Weights of a small transformer language model: 10 heads of 32, 20.5M parameters.
Each number is 128 + 32 x the weight over its row's rms, rounded and kept within 0 to 255. Layers, rows and columns count from 0. Numbers have three digits each. The size before them is the row's rms in percent of the matrix's.

# layer 10 MLP up, 1280x320, rms 0.0703, rows 1141-1190, columns 192-255
121:179107165086116173106134144121118130164148140133147138083114163116133158129149094133130119085095127119163108143082113134136148150114066132096111110178159149183082100090154099143148136123156145
095:113165123096098118152109101127087112157165199125127156104157158108115158180078067110122100135184096055072103147148185139157121169124150158121167112143118068089108094117085145154125114155151083
109:158124149109157119182129147190035112118066134183148117090150147107165174111131119078152173153136112156129083146135122096145159147095168130101182149111075088177061146111081102131150096084138091
112:101130086084179063085143149067102111140112109152165104165154164114106102129135076111157112113092152143147133129108182142107154042135166183128106115114142188112102097103120152181126121185146126
103:081107092077124157126196148209123160161098101182104135131107100125133170074127196103170162153125137140152132109087165040142110091144129088143120112094136087179081087126102065129127132148064152
117:162165093062157152127144066132121166088119079138176197172091110133104123091161185118122114136054105156088149130183129115152120148090135083132129147126072161094117131108116124146131110121178111
110:097201106179125127121173129166091107094093161118157171149119147158179084141142123086115113132101149149084085147126127182196147112123189117140183138127063131159081148169073064104165127113146120
098:120169118170139108149143133087098130149155135179140115136146108113186125159102160142109105082112125121134145092119054087188140085130147126098136100138132178163113132163063130173105129128110154
093:120144060075119115170161163096137109105106170095138163069149150102130095111138158072169123117070086159124112171099138143147152004121162160163124114080110137149105186152096176111184108170147129
095:155117105133110142146112220115150158138141154082137186141096147132081140125122167142143105154090126090110132175134125168102108064110157093123145155101082181167100172078128122129180149147158151
096:122158165147062101140119049154168126142143110171157111111126103070066107130110100051148167148120161141136137197102142198141108129101170116145041112106103087142138137079119158117113140092191113
084:157138115122157108137136183145069082136166153143135069169142095079113116084120038109116046089203095130127140100161186085154095127186180137140087202148115133163116123126160155145155061132115146
102:119148092169180093133215127183128145167126117132155135155101091118061117130125147103124116120153086144153181056107169114178126068148131130157165107087132076151128093138130145126113146193129094
099:158161071159163114138193181132107055135095087165120129134063047100129168134129136137140113145078108057157076162138130133205173119148203123156089126085119136101067104113131119149152128167131159
091:194153127128152087162105135182127178129155158091154070134154106182082124161117136076128117146149139099128117115148165116143111125119096079134136130179085169144156115149060184133136068114113111
096:123128173083075152135142109146160153162149162151134159064085065097147116160159131096117053127098153165119096120166109133110175101193137121120096139120076115168145131117133161139126130164193116
106:129144136116110108130114135100131109160071173133127194163120126176168113133169180123141151155113210129110134162102077111124079153138144090152173124138060157150102153117087085127160145108155082
089:118139208177142090088114155150112092163115167111116135147095119092170133136151122093078214141162167156152076168100175150155103137132151124104076127143143124130054097049139120103082111187129126
107:153122145067143050163188093127114089203142155149152179065113171116104168080164113130099072081154159174152104121136123146153208136110112139160161103119162161122071149146103143150062094114150142
089:135145107109091121070160080121134064131104128165133104129114096147136087161130105138122078119112198084136118176140098146154080106096112131112136126144100141168189144090123124204094102098214139
085:141110116123170116096134152098067058143068139117092104072124129108102161177116186130121100160163178095127166165147112096165150039104136128152136119081092167162132163124145090178130142146121129
105:125119141115084116122169109142086106123094146130089156134168116137102115090147111113119148109118148163128055157167182155119040168183108116171104064123120098157108141083146135152092144181131130
091:116145123095133126110141200102141077140079128125109137085102103143128160149141094098136157134095113130156134102104143135132139102131122096195156098140102128209102096083163126166112070144160123
102:128145109102128125153160114150164110110105170106107105099151149134137139104073155136168088112111074120087123090109071097186143159159104090151131141164098195187139086168112127114139067120194104
110:139122133116097142111134158139086094119144132098152084155099097099132104150075105083097132137126129086124212134167133131212093095199133120173119179102096116181100120090142091159104112088157181
096:185155081146130147148149177102197139128127153178117103170126154103100112140128188130101152121120175164167160083143078142147088061004072129091087128140105196189139131063112131162146135115154136
097:128114098125089116144141159117095155101159186111112106136082123091114170098115160147183125101123068126137084162150125132142144098144150100205116076161142083144102139075124134175167134192156101
094:115155200164084095113147103143144136098146105114137158080131097132153086132128080112147113140131180096161141153216172149175132169125114064122090080130112097120087082021085150115150165177132053
105:150114070108105066150198181127090121156167133112178133183072131151143081147088151096139130152144167162186124120168167146144095094136163108137127091145111121140083180112101148177089130154099098
106:133146130133169114116170139150070137141113106102163115142086109107174100074146166150112126134116123179061158132148142155103086138133141171143158132120097139176114111122055167150102156216089097
083:149161116095140052153123151151108106132087112197158112168122144122198088115118175099145125117094135113107132152134159089112069170080149129110141148156105140146177166105045178201114124130098107
117:132103147117117150159213106172053113127113180096146185171131138197104175043131112094114180155107169147127126114139121124134120114134177063124144157116108127146102115095186170102186133188181142
103:089173123138098117073147064136184077103099111141120169132128144146124217130110122098100100158118149148143156136173160166162144145115125089034071136151090151148076096089107121129178112084135116
087:104189082126150112161135092121096087164119109097147147096088170130063102148116115118183107117106079080129172135113154147136112104078149089163127095118070075100132133131132156166109121177179074
098:146136177099119144154177182131102105103135126111127078076146118110106101132123103102103085125150119141116107125170146094169078101142109116172125129153126097179083128098060154183132130150147176
109:180165132114081068141181182156102158165129168121187115168185134093106145098096179121156174070141174148120141096175076124161135155207180174182115162083096144152102109103116144147141118136133132
098:134134094141128157153111213132141072129135155146137126129141152146083138132066125140086148102121154099108165125157189132120083135183154087154104138151092166130158090163130129115077053126130119
097:081144125095119111129165078161098092143112116076124164089117136147134123117132113069207092103107084088162169140187155131100164116166060103129137094128141185116126143110136130156192190175128093
104:144134145077147108114185142059118190086102118217108177227169068095146098137135153137155126122147151142121095118163134141137095128156132116112076104165096167138106095129151101106126140135120102
104:150194139118164079120171187078158131097100156093155195185135177154157120108204091081165135114085153134169124222064184145136163117174117112105066117080099113108132128091146157185118125114093116
106:122142138086143065153132117067151153210169113127134170107119147118067120106076124169140137160139172110143115127160114079161109210094099132108171128165117148121140083126126104121132021114119091
112:108132092132189127136171106118108136129156144131148136153039061119121173104152102093091131180140134105102105127126164155134150126101144149113176150088096160126126088113187086164160058126114059
088:141123146145080144076110087102163136180097152130108195160160106107158117148123125155085153114167189136146113187189092077168041150089108120090100183148119104167112103061175109141077152138142090
101:102182134156142069124112131095141146128153154124164132114105163082124173185144084136094107170105193155114068129088114103140165103183128157156139130171123122131109144104133072210131150099195142
094:126133118125171123116145088087122132112083109131206155148115077070126239164100161135138111114149112071106158125168108159149153105130124068087081157191125100162105088132116119154184144155140154
084:141181112177098075148108134150129108176140134123088151128125159184151152113198048137103070166119117126124117124096191166146097155110090118125136163201084134108163104102168127151159134098155147
111:109169143109109126124151126061136124160155139161116178143112132131139091057143130137188139138106173111133103135098086200180109136099134122112135167202154104132117104095146141149197097095089162
102:072131132080119112082153199098103127114116136168120158159170117150131081122202129144142176127088158137132112165118164123144120086112169095085100141090083119119134108173141132129175067172078122
118:172181139059092164115171153120073108090077157153133097110147096088123143114097121136118108128148129198159129121142105151137148122135133059119109136104041141097117161092129153209109146071128158
121:109133105120133115182207152137107147138115153137160145144079080113123166140163140115194118147117132102105127119111149122177123137144176139096085137149113167118094130137149059087096133241120151
# layer 10 MLP down (transposed), 1280x320, rms 0.0646, rows 1141-1190, columns 192-255
132:154181087088107159138094157136165113133165195130108071166123113088153094115066146140125161187150082105113106126118157130140088144152100086148051149182087092189151115127146117131153093080107107
094:087155108158130131112140128190087139131126122060166097161118163124178123109116100134132164119073156139185070093130153100106114097106127148133198122143192154092180115122147095126150157161137192
109:147118141094088167117085102084150151088183167155163096134158138087101114119103128135147142115154124187126080163124165157181150121128106137105098167137136097122139136119134129056140093140082154
104:165204110134140163130094159175142119120059129138095114154081178164118081100157199144133124109115141037126162101135136126115137166137094172153144127093143104051108102201131122170130131141125137
101:145125107140130109080130158172098125086136093123138114091145151071156135131131158130179023145118161111112170146123142147131174137125133118149139130077133121141114141051083136158114103140107091
123:143151135134083073063130145117114192120185138176144129168126095133139103080128133172080121164127144118170076147148173108126127116132158144187154103137070099098093130196113117155172111228155142
116:228141167117136214145147121133170109165123108102164156119094123109129153125146144132162103119113142139163072068061127058076142128157178129136130094151194094118184136090157124152180191143095139
098:077103084160154138120158183147193146105132106118170092108128096097174145111097114121142136078127091128101151119104147114108091181146183180115164142134147131144131094087074070119207106117127125
102:087135101148168123119104119172122178114099112105079130175097127129163191106133135054091107149138122122147147110045080089093171138146175162150137149121115137085168089120168075127110058131168152
095:181053102137115094114145125104181101137163117180142144111101047178061111161099154125095096107196085112144106119145131075100100149127197154154171133158141065109100098097148186094044164151125187
094:128107142098118139104112195120206141134086074172160128194148110103096120171114132197139129151133138100160150168118127117103087070118122075120084131150125098160121141064165111107104137095185134
086:133133121137098112110093119088137173141137118144133076125156101086129122118077105117130197190149144061100118170093147165150144105075105123099134135156171150125178148152159116128186124143046150
087:171069126125111099192123101098113107085082100184128167109187148145096070158159167118074079147114169137101078141069178121100118083107127138111123131102142190173162134165134114128090108082104107
102:107112108149104164158172097135121138107161099168160077177131126151095109100101126131145130181144149139112180121102119144107162109123145070169140057170090081113175142191159115146169106090078141
086:160138121121119169153107121141125174063131123151118083156126130085148186140130157106122069092126105136135139159127098163109090147107155126170115100131119133177148129136155126143092092140148145
100:181140134154148188166103112109155105154137120123148097102195123202096112141127138100111152134138085116214087098167070154124100111129136106194117153126175116142113148113157125153056135147176147
112:097128136156207089085138102149124141134090169149139154172059143109097176079133113133125121131199138133176124094136149117085139091171086171138161110214141106132213157103126091119151144124135101
078:132123093161089176100137151182156114169146156096091175092105099156122122182124185108077136124168104186076121124153042140123156089111158139146146087063134136115108169179147117103134140127197123
103:196132167132174167148131134073147063154142137125112083128089179183216133109123039117115149156128123099153131105142160119177135170047101132122113123160152119110106183122116149108145106150091159
096:165105136198154205106130100046111111109049094083167169065112141115127161168133106140144070111119151138074143165121144135107086118121183151091110142101070143146201093134142135171163152109112154
082:146155125124123147101146080134144079098137129118121140121124148178138086102167080111125108084112102136136131139142175092167107179097141126101137078106120122131169078099169155128145116108127128
109:093089159162093149115139157132122135068110161188148118153118110121107107137143142172099136131120115136097116159151116119119136126112090077080161116105135106177104099148114151104123153142115137
072:154146112098133119171125173107056103135143108167154127164105132085150156170162129123159159117104171148189181107146097151127106180104205125068135082145101163160120148101144189145116157128094085
102:098116119133100105128141189147130164192130114106066097130096119092123130129175157078103139077161111171137127151165157159088135145138147129073206115129157090055174124134158139142086061147072175
108:143133151147184123121134114131169136079092119097121168077141140197086072113183193166157166125099166109125180088153102077093136073162205151158137132169147109126129092154110108147147083091159136
089:107157179114162166123079130149084110121135115138116089131144136146132132125114122115136120121088165052112138115130126111142122123109117108102093143141120151160207137119114119127110106153162163
088:183113117129151113112116046115130122118064170130132108092083136194125150102149071123146112066161041106130172132090125114125121131137126114120143142116146133128126170112113074055151046105154152
088:141105112117071099086128166157103142137086134098155110104148146149156176074155173108128131182126154177131127122062158119092130084156129129098138136094143139099096153102148102123109145138110207
108:168120116060135122131070095106162141190117113079097102111043161120092102176135145156125120096177113094095146122077153123101166138106103086109171165168199106133176163148128114158133148143150161
102:134198123089117088135142106139106176174130109129172155129092122093136115161074170087198115105206066076165164131090144068145123115170145103094103138130165115109177110163121154103118135073134085
089:123145099122169133167139089100102212087137165101092079144084136096122131125116147090113106108123182099153126115097173103120112108102068133157154062139116160139181153120144107104114131111108152
120:196096168089105108106166151152151141098158082145097085116107116113120141089165167053171133082172124157107139138149144155121164142168147111063103105189107182112166151152088119139043106159092138
102:135171100165172145134132079128128136098081105086136159155147135098174143070091088060068114145130179168193114127086052146104147183045107138116166168143165081182145125066116055160187069122094084
085:113100139143129156116119102081135142131153181125106126127073129119146165074104166146076136162115184146084079134108146099096168106058073107088157131170136165100114157091168116070125208077155162
089:081149147162131149119104082103113113045138147168085169139114150149181138115094065062096140128155191101126140111166130090126073114093059184139177104091132133117126177190150160062106135155123114
110:113142155096177149078091102125107106093116148220126066130122098063125152138122130173177155071199141118075071164136083163109096123132169161093131179088150176153092148093121163061143131124114127
100:163078104118157075071116116137164166075166180093176129123178129116112172034096125172135111085103089127121124076144143150171120119112143074120051083133113148123061124097150120126120097085133173
096:137118125087127102164120115126118131143190093154146071133109159075143138101173101170127126108168105117147104141151165118130131105103185060134189040120126079190154170119185124072161133079129150
104:148153133138134160205125156166137086147066125073134150108134233184137135094163117137143156090106176111101093131129160126204161093112137122117125093114135110143145102126128084084109139122156118
112:154077141049158104092184111124161141112126159100122137178124138136036115165026132082131144061122128161095108120143137093141128176151119073129118157125145155165118128115107058097137107147149153
086:134141143099117115126143117095105111103164091156124130092145065079116125094206128137116151144129134102125120118128156080111176108149100089111100183185116114172077195135121121120110171136180146
117:127135161102096167083125163133128100149157194079085132093140106158139151178124119139122073165148173208177155129100145151149102140113136097110086155184123064132106158109095032122088131072124054
092:113109178129128192090081195167137113208114155112093145129151118130096123145097146147166144161111103095070095149111108137162141168106130084112139140118127101115126141116119154150143089107074099
104:185144073161123155145121184131130103136091125108134157098174111149109106156146067104142119104120087092104169121080132148134094159023105101129097087106122133170114135168139160090127100121096138
099:117098149114083152194136103131131133161127111130113144079081117146158161145134189164104110110099132099107158138142140087111085143073064142148136111123165118137176122125131118113099163155068152
088:101113097195132167128085149107139145206146100168132123092150111123155163128124136090127096099131124133101129131115134102176166113102131109148204095136177177124115161107150095109089102119163107
087:121142136115151134092137164066135121113078118100152121114119102090149134122129125172164126124151108124133140127145182098127176112157126120097124091114100200118145128089077096149074133110135184
092:129094114122117129139154101073168147175128118131145066053151121115174150198114101203178126154145115194148117133121118114118151111136078134163181135208122081138125090138085134055069184115130090
129:143168150119144184108113069097130184140170109126177144109136147157128113059083191104129123121085157133185159093124141110092116143108142084079089166091151127153135147130131114145128130169141086
127:097187030149123167156108137089179114084133088102136144128151049139104108108086178158113141115148141105140159141079097136093146099136152172152125142122097100120130137154126133130138119171102166